config.yaml
n_layer: 11
n_head: 2
activation: "swiglu"
norm: "rmsnorm"
norm_eps: 1e-05
rope_base: 10000.0
rope_fraction: 1.0
qk_norm: false
init_std_qkv: 0.0625
init_std_o: 0.0133
init_std_down: 0.0133
lr_head: 0.0132
decay_shape: "linear"
dataset: "wikipedia_en"
Each number is 500 + 40 x the weight over its row's rms, rounded and kept within 0 to 999. Layers, rows and columns count from 0. Numbers have three digits each. The size before them is the row's rms in percent of the matrix's.

# layer 6 MLP gate, 192x64, rms 0.544, rows 90-153, columns 32-63
094:488455495484531444514489460538529509443464481490445497433473453460435527470495477474547490497548
065:458445522436466622450509459536492457502462477500506524555494501490461466435426531498461533525564
093:499519462465513489472562437515551493474430586504553446517537516425491536491487562439514493471513
117:450459490533471524495517448507503509530433496482532472532519504474576474478516506520516538544518
083:473464472466489475520511540475437528555428530532552492554511503506538502479559555505465491484629
099:554510514405427579509499501517511501505561428467513515530445490485548481514456539548522538496490
118:468441468559492478438556494479418454456488533502482513542374545499418516512471460462458465552482
104:480424521509422537509512475420572496494429474508519516466534458430516519483545407446523506500522
104:579531502519522522508556526488446541538547489534433558466402490564467529496515477451439430505520
079:489452466461542583490555600496505531473488513495501536472465458514527461459438474519524540540429
109:498495520439498596468555476445501535530419548502484499530475448492441539500482510439431487501501
086:457513466468417497538476502464464406501495500500499490438522457451435418521455492498482545520528
102:523470491445511558495581431546458498509477410521472541465539510499523559546569534506476469481514
107:510506523475449482471508491500499454527510516443463402460492476507491455397516509518473508597558
113:472499515494434517491471456534545404544481496385516499433476489517479539481537455472478497523517
108:496490532472528514478496499489400506569455497426429501503490528551442528514400482496504513529470
099:486425431473482479540588447539505510447480565545531486508525525496537451539504483457504504543491
101:576508428436518509508526531488484520426507469498488574520485478500531544559513430515483441520483
100:520500506476536498506500455430498400475524460479470537525492528514495546499504486356482476491535
095:545440473540479382517512538496457512508447549458496492432485490463508483458533581502512488478500
103:571534510499571481457540534485471536450519531468464508512590538470518454396526489433471453535490
108:477442482463474517482524457471560487568435488492504528528467453459504556485509498412446502482570
091:481510467454460471511526534525547508431498480458445441509562513547459506479447431508510467538504
092:497512544472425493535486484475474502583531486517441496512525494544523580526487504485502495521525
100:424460452530439520467572521445468549510549525458466540447525509458503524461494463462464526637535
097:477483475511460463449483555383494591504472585457527505485449490497453474546487558467479493563527
117:425486469499476486537535503524484476476458470457493536528448470470490484477513579463433477521557
114:473484487506469490490530466468418487528515494537487456505510544469470547514473419501428460578439
085:488446490538456463497472430537569497502475541457555500520497548454555484475448498479543510541523
108:457488460504542493517556492450440542478438450490472537555465510462475465506514571499461548472538
108:509470489549466491492493488485562425510515506510481510517550497427500475488515517505443493569546
104:480556465499500505524569481467478484505452523523482591551531530442464586423453482452574482548507
096:516491427442545494504504470449478485509488507461501457490553474468536564515476540423512484522492
110:475393443443512505480538468497450430437526511466472527550448523477507606505449480512517437491515
096:522466591544507524532556490515533509573542514515505495390551475505461453514511501520495464489526
096:466446534530417481456509435498505495442475462531564411487477459508465503506497511553437421544505
101:456525550414513520457472491498531506564522429542498558478495460555514483507490499531415468490481
105:547421525448543493554518521538496532481480420515479478552508398484471612482542516499464491499539
112:494512459494481516432541525439499497533397412508430462480511475494567514460510488498436518509563
110:497460457478501571491549502530477547556396511514530467503508524525484517454424506474493530493497
097:525512475504468511519528512465425509547463442498471394423564486535495477502525512431424494534509
093:484430496500538467541440483524512503456477516467501472417554506492428534513481486422533508524438
113:508418492489460468448494553490450568453440558494466480471486482450378499533534443506540513518561
083:493474513502481526520470469545596548592462516432466503490498506472506500550479533520441511501453
089:466564511474528528503464457408513475514536466429470471552442478490520504440466492533534470491552
096:469452474558469514458523553533537422484490439509471484470568455507538490458615475502513514514513
110:511514521466510544471487534446558522547540464465478545514428465517467572481525475494568526505564
119:451451523522445457521490464488482521493547448417447480486479452433603491493506425487477510474481
085:517446516474500507593503557457525519497497481454515496535534440553391508470475515513602467509557
100:511534478509523482405494528510474483542527549444477494448510501467478481441523455421535465569534
110:535475491486512469449508419533465494527474471545485507545512538514458529468470573472447440507516
101:399465496529435422474522520496438526500546460529404519481484484479489449486498480514542475549554
087:477517482532530521493478547530552497436540442504514508503478513491401494499505575489506530536433
107:484499475498505455446485453452460490505462552397441453488486477534450432421530442460401496491549
103:484488506456481493487515468515553483545480476530484494590517386440504505547554502490392538482541
087:488472521442503494494483491509472529548411563543537451552460464467479530536475547548520470533537
092:489503451493420552522462486484523486551516559506528494466515469530458529539465553528455457478446
113:439467540500479465509471432452443482563508435446494448474516472531432506491461430413468550509513
113:459450471442568522499504430534538424408546471526534600556468497515476549485471502499449519540500
107:570523562506489479468560443488480542511469537526490515540494472550444478545475431520557460556550
085:546528472518519518506531608571520560526472491459482531477508518506499471447464566441487448592487
077:496502472544480582409494472519582520563567468513528552492530500532473485476442483510504415487409
097:407521506509453538431510396507539476510492443525497507518475508478467519474520549534479447459491
112:514503490518514507441504447507519481534421442480558483497482517471507552447604484450489511494518
# layer 6 MLP up, 192x64, rms 0.617, rows 90-153, columns 32-63
103:461443499470481507526498483556449501515646570479507568535477532497467498552526501484466512524460
166:449515505513473473462538539436489398499487431515461511498466471534516433464460514547547480552551
130:516536427488521557499527558524605496463553524485480548520430488432493472525499490576594471488551
101:539498524474412533429479536475491487494502493522531485505485501489490553469551464513516522469447
105:529490433482447529494488509470520583486503498433549523594488503508486513513415438526476437528473
078:517519568443574531551490595416472530468540496484490500500522455460492470416528525551497518479506
112:520462427540486370460503421500456513567518531466503520516463526491498481567475518527478508543507
093:429477507501468529502484557551475478487458477472542530563508580528539526596507549477507443558489
092:464539502497475499417455518521568524495505473472542497518537472518494498470515558537498483504450
078:547457528477545512455567428554402472518487466526477533480532510512458469506531519462538525456497
121:532511523561479505515451560518501476484529572547480477495488558435504497469550496521503533434470
101:499531494458512426547511509506542522491480523549478544475392429507608523474468446522534539468473
098:534548606539498461422489493505531525490506549477471459502457469470504479413535461581423463500483
124:441535463477504493456510469482523468589464488509485481515523514491517512467521506436511472525490
110:459470448521491473535551532472494511556475420510536480532428479530547463509478477537539577459553
102:547490526535558438579532502525502463550476511494450572530550511479470475522440490536459533483527
092:412572514442506495470505507428513515521478545479408539459448533499486527469550525551481517472489
087:537508419454498501495544443519464610475519440526543569539488525463506598482564522455572499531546
091:510491502499504462486447427501504493524509468519436507471530411461441478529551473567503572513440
105:488519488443451549492523497441485531473497448504521423558504540531392460523457597489448501505501
084:481499563594455424521482591501559456482525484449516553463522502501491506483430507538522403537453
110:563496492578481455459474463432551472538474495509459485538464546513505520511505533477488531546545
121:476456495459484463503493509545474489470531432501508511535537604503467485526460454552501479592539
082:486481479504525488497538519390513561370555541456500540504563469499487525414518517458499557478530
112:545542534569510543538499492520456434460489489466542456501542413479525542539459499472552483475531
102:410441512482473498515421432492540407470496491489494521495433455513527489520489465524482558533505
114:510572459544533549556508558457490495480507501491536510444563448509538518525513492531452516445526
102:509555477435479549519514499491506439537431514515604513546522517502495548491431461470492440464454
131:528513530539507477486447485424502522543588477541481466504491469494483580514438576471510451577411
120:463506543505524494484430471433468434507405619475426497521483533568536463588513483487460495494427
093:513469582485392523458556502506530518554506478511514529496580502470572406452534529529461534489533
109:509553525550459508510540491465520428582501544494543454590529518446530492450444536494422459531476
113:489510456529434520419501490461487497513558484454530503494521527543452475477479507542521423544548
107:491466483531460507493509534473525456547474448469487531468521587492501463519465483495535525417532
091:416527498526507444529476494517433412557471572498536444530498448442474518491497488452515490497471
101:534491530495473432532465473538576429496486485479527511527477480480550520466443509470520535480513
087:510483515527551459435449523461507484477518590474440468454521483446478482501519465515513493533486
107:460454538549515484514499502582561492537504511574485523466505556508557539498526475490452444488485
108:477588518516438477420530475428473503446475549507486491492510531495547537518452577483563501503440
104:567537513586427504509480496539595538508516476522479428419574513497493499467540545436469473509505
118:484558517556490562527495434548517436538520533525525485461442416493430516492552473499550482617499
094:558445359466575527520447482463517433527493521498476518429494473483501491532504526546529511544495
107:571540490449488581469466479462492517499496454415524503550503509529482566549503462500517530450467
084:543441475494520478509482448501500530472493490454524514501519568394445441546501521457456529457431
089:453549498533465513482537490582404516475484477525506500521540572525455480572443526544523538541484
098:510443508509465483539485507419553479425488602509502567563474483484524504494524490477458486558489
091:548429388528467448536535467502501521488460505508472475546479485524536545452497544515525486528461
094:531462399551496471491536448527519519502590468493514519487442456486433517494495450497491503461511
107:493539495460467487542450514482483502489451553466450469543429520545453490466559532530522462507470
119:485411538423536519543496517489580492456519509533488522492511487484502503452572545444494545522505
117:538527553509549626537490521521503543556440569450550534441474536545470490490494505584483540501506
096:540486504496465478476434432444446526504487467429540509539624513519496547547514437486540491456543
058:499523466583510486544420595504507478522499476561527427500475471571465493481463551443459535483463
117:432568570495519494422502534479580472517516465447447476504583529529433448426489562509497495487485
112:455490493524532465484502436519520444550557433552505475496478421520519474433401472535495435522449
113:434456514560512549521451443494446536502438535526491538478482495438499542486573430458523515519529
085:429454515498496528495493561426476520442484467578486475442528507548494496442441485519521521529524
103:493547575477544524496482514468518473582486472520520573386545504581443477468464482556542484477529
089:457465491511528480533530445491520584469453510515467545474448542571535466486427569560491576540553
104:566571462474503519474492508513533435460477496523522429533519448493440442539484490430482469480539
085:472535548434433417501475500451476462546450523507509423453517477530423474497521486467531465551471
072:478460512529488555424470472480449479542466532461513522502467542445508451516524473550579473556490
097:557473490503505493527546476561499454441498494410501513471530460464490457527485524485580535544530
100:481503489432501514472492415498465510452436446468475492524480475503443458562520481526469453522495
# layer 6 MLP down (transposed), 192x64, rms 0.136, rows 90-153, columns 32-63
106:498453505431443513541578487479523572470498516456579534529418484454516470498505485476500531514582
134:469498532527534449500487538414507436470464450576494535496469513491540453446495564550530500518447
123:497544480400509562427496485521511489535530512511520535445591518523512538534461463517458505489527
091:512547436505517465559487448510469517538512559507437486539507516532561488492483555432490464430458
102:466481461455526537523500473493609558511501536488503544530516494544584480545497468489518524488546
082:513478589511499560496456490505489484565485455546524521502532530571483508516577472514506482535535
109:559554525406443502506539553572452543439560483488560496474553539476502527538504484485530488462482
078:469465516423510593469554499507460501454490468488450516491561474483494550517530482445470480538547
103:446504524457498458440449493558595538410468496492476451559538475482521480479458557513510482471439
091:441470460559508452479453575413550523496466444462535515490522532515531476495461522511474487591476
130:561544515385502484512512477484507492451504500518463524468489465543573579573510498479497524444469
108:563496504604444486472523456432504494471558570461517492468445457538509559466512498465458564547512
098:576506531449507438517482514501439475486502501478531448462507464468480413456493495478449486553525
115:463478549516553553526444513442485406469502486463493534474507495480522515484526503532503501599529
105:465498518493414439503470521505500476414494524480544456510439531525509513442473558550500490558418
090:480522489420481524530511512596538494471486419515503533474550485536453535502507497465484498516482
096:561465514495411558486475455510481501472541575457487495498484396524432487486503483514547530466471
098:543481514385540544554528493497439505475471470532490538501525512485545493540549396517467444573551
088:526462548455478446510497497468463488414434490567518532542493467526529529532491396446538494434610
113:525496505453491452520521474500521472480501457537458583458502483508530539462497471439525480489449
107:497468533598457536511465454480606518556540522462532500436442528431455535536455511592532538454469
096:487475468516469452494551453512506515530461507486471495528468472510597584527504498442475543457447
106:406473517487569467487466557487519520470406497527459447561465535502452454545519499446503522485502
087:537462526569436469497529526472506493524486531536497551485563501570538522502490506500483494495534
106:495488492431455493515457547440530479486407499487503637498523533511548520482517488479550499529487
114:555457491593503521547536511432518486535433434493562529506498507527491516440535534527493512512386
102:512433529541516488445465465516522462493585459520553478534531489460476510432496481539513480619525
106:507529536390539471571489458510432486502473456475482563478482491488528481541513472448500532443580
099:454570541468458475482552502595511504425428462502475514461508543539518452508494551464520453432580
101:468529458494497485497536507517507574531441482382517507603487555501547519477494426554508501514588
091:499476518525459501509485550442550465488511455470482476512545535504533491462512506515512491469500
094:526499489442492457514470481507488477432451458429532513483489544501539494448560556492471499443440
103:494499470525510508485523482456530580495545544470507535496572551505522510553477484529531477453580
102:473459411379485517466528560468528464500534517516505468536487493495524515487434499539483540461467
090:519489450398505523519492469492445530493475535545517546548491432550504541475474507490536460463530
092:532509530464522523512448492575518390490425508486473529553513438437502502485574476453493437441551
094:489526409492510522444517576502508520472428482553454521528551539435507498469508516477511503580448
085:523518434491493490521418470485482462470525536519469481484431557550505568557514486540527522500569
095:488468493488466507473414495568467536481557541450492482503390504540498469534475475522572468523455
093:481531600418506480497496471453511480547493485533542534523502546483444494532505443528486528476512
109:458546544466528522566527464548600503443510452477468534478502553493398483541485463479510515512506
086:470529496513467473428527561536536549468572468450498531575539529499511451505478502529430472482498
111:473450561608477559534491518538473500518488519543512458531513556502463499483533505527457554578484
094:418508501525514551486432455547536538566484502540455471499439539553504559504511489485471535543477
090:488481474506469565527545496537576486485476513497412501515470485494549554457412501544537537442497
090:516523437524503496505476493540417498577550523499539493532515466552479527519466462486572441471506
084:526523463459439473537447483504435534486508494507596482469570525537425460459480515518492460508499
091:492509536430565446498483495473426448549477522535460562487445434468468469458527412512478431515564
093:553471493547530463437486602542449627484541462550530501520485502491482546498484515464447533459490
105:499472571482553502523429448488479432516450483529451463483452447521509442434549441498450497531540
093:479512507524516525595540477500525535529539549492412431470482520557488471529488493563470462561442
102:578493512427499494472510506418422441534506520502543592485554483519490513525504432524442517498536
117:548515466468472559523514467449494532540525556472512568472510484488590517498483417562543507457508
113:491500562501584573518518503500512440491505396500452486469499514552497496520582468449513505515446
107:523573525411494490537448501513524446528543496454548510461487426464496484468464525548445527505492
111:394470452491547562525488503453563426573505491515519486520476539447485450483522500450488527532414
091:441556519456493529565565483466512469543467533441479546443533499513489517507549522470498539506601
090:511474536427475566451534475474473509573528451506452532512547522447497477549437466465479434477582
089:486508543568447564475561460477482449500495588466576524460405515468518483495479535559492521530524
099:531559455533488424509469511519438472511573570520479471524455481470505502507483531483603545498485
091:498521467555556483505460562571555531503494443517521467572421506480469476498528522440476500561500
090:549511461519540450544516547562444496516495508520482547553479466553536557497455490454475552416425
097:430493506495487473434496459510517529443515477574478485529530536465489487525486574484536443508496
093:526556437584453462511455529544475508507543513510504551529435493456536511546557507455475580502427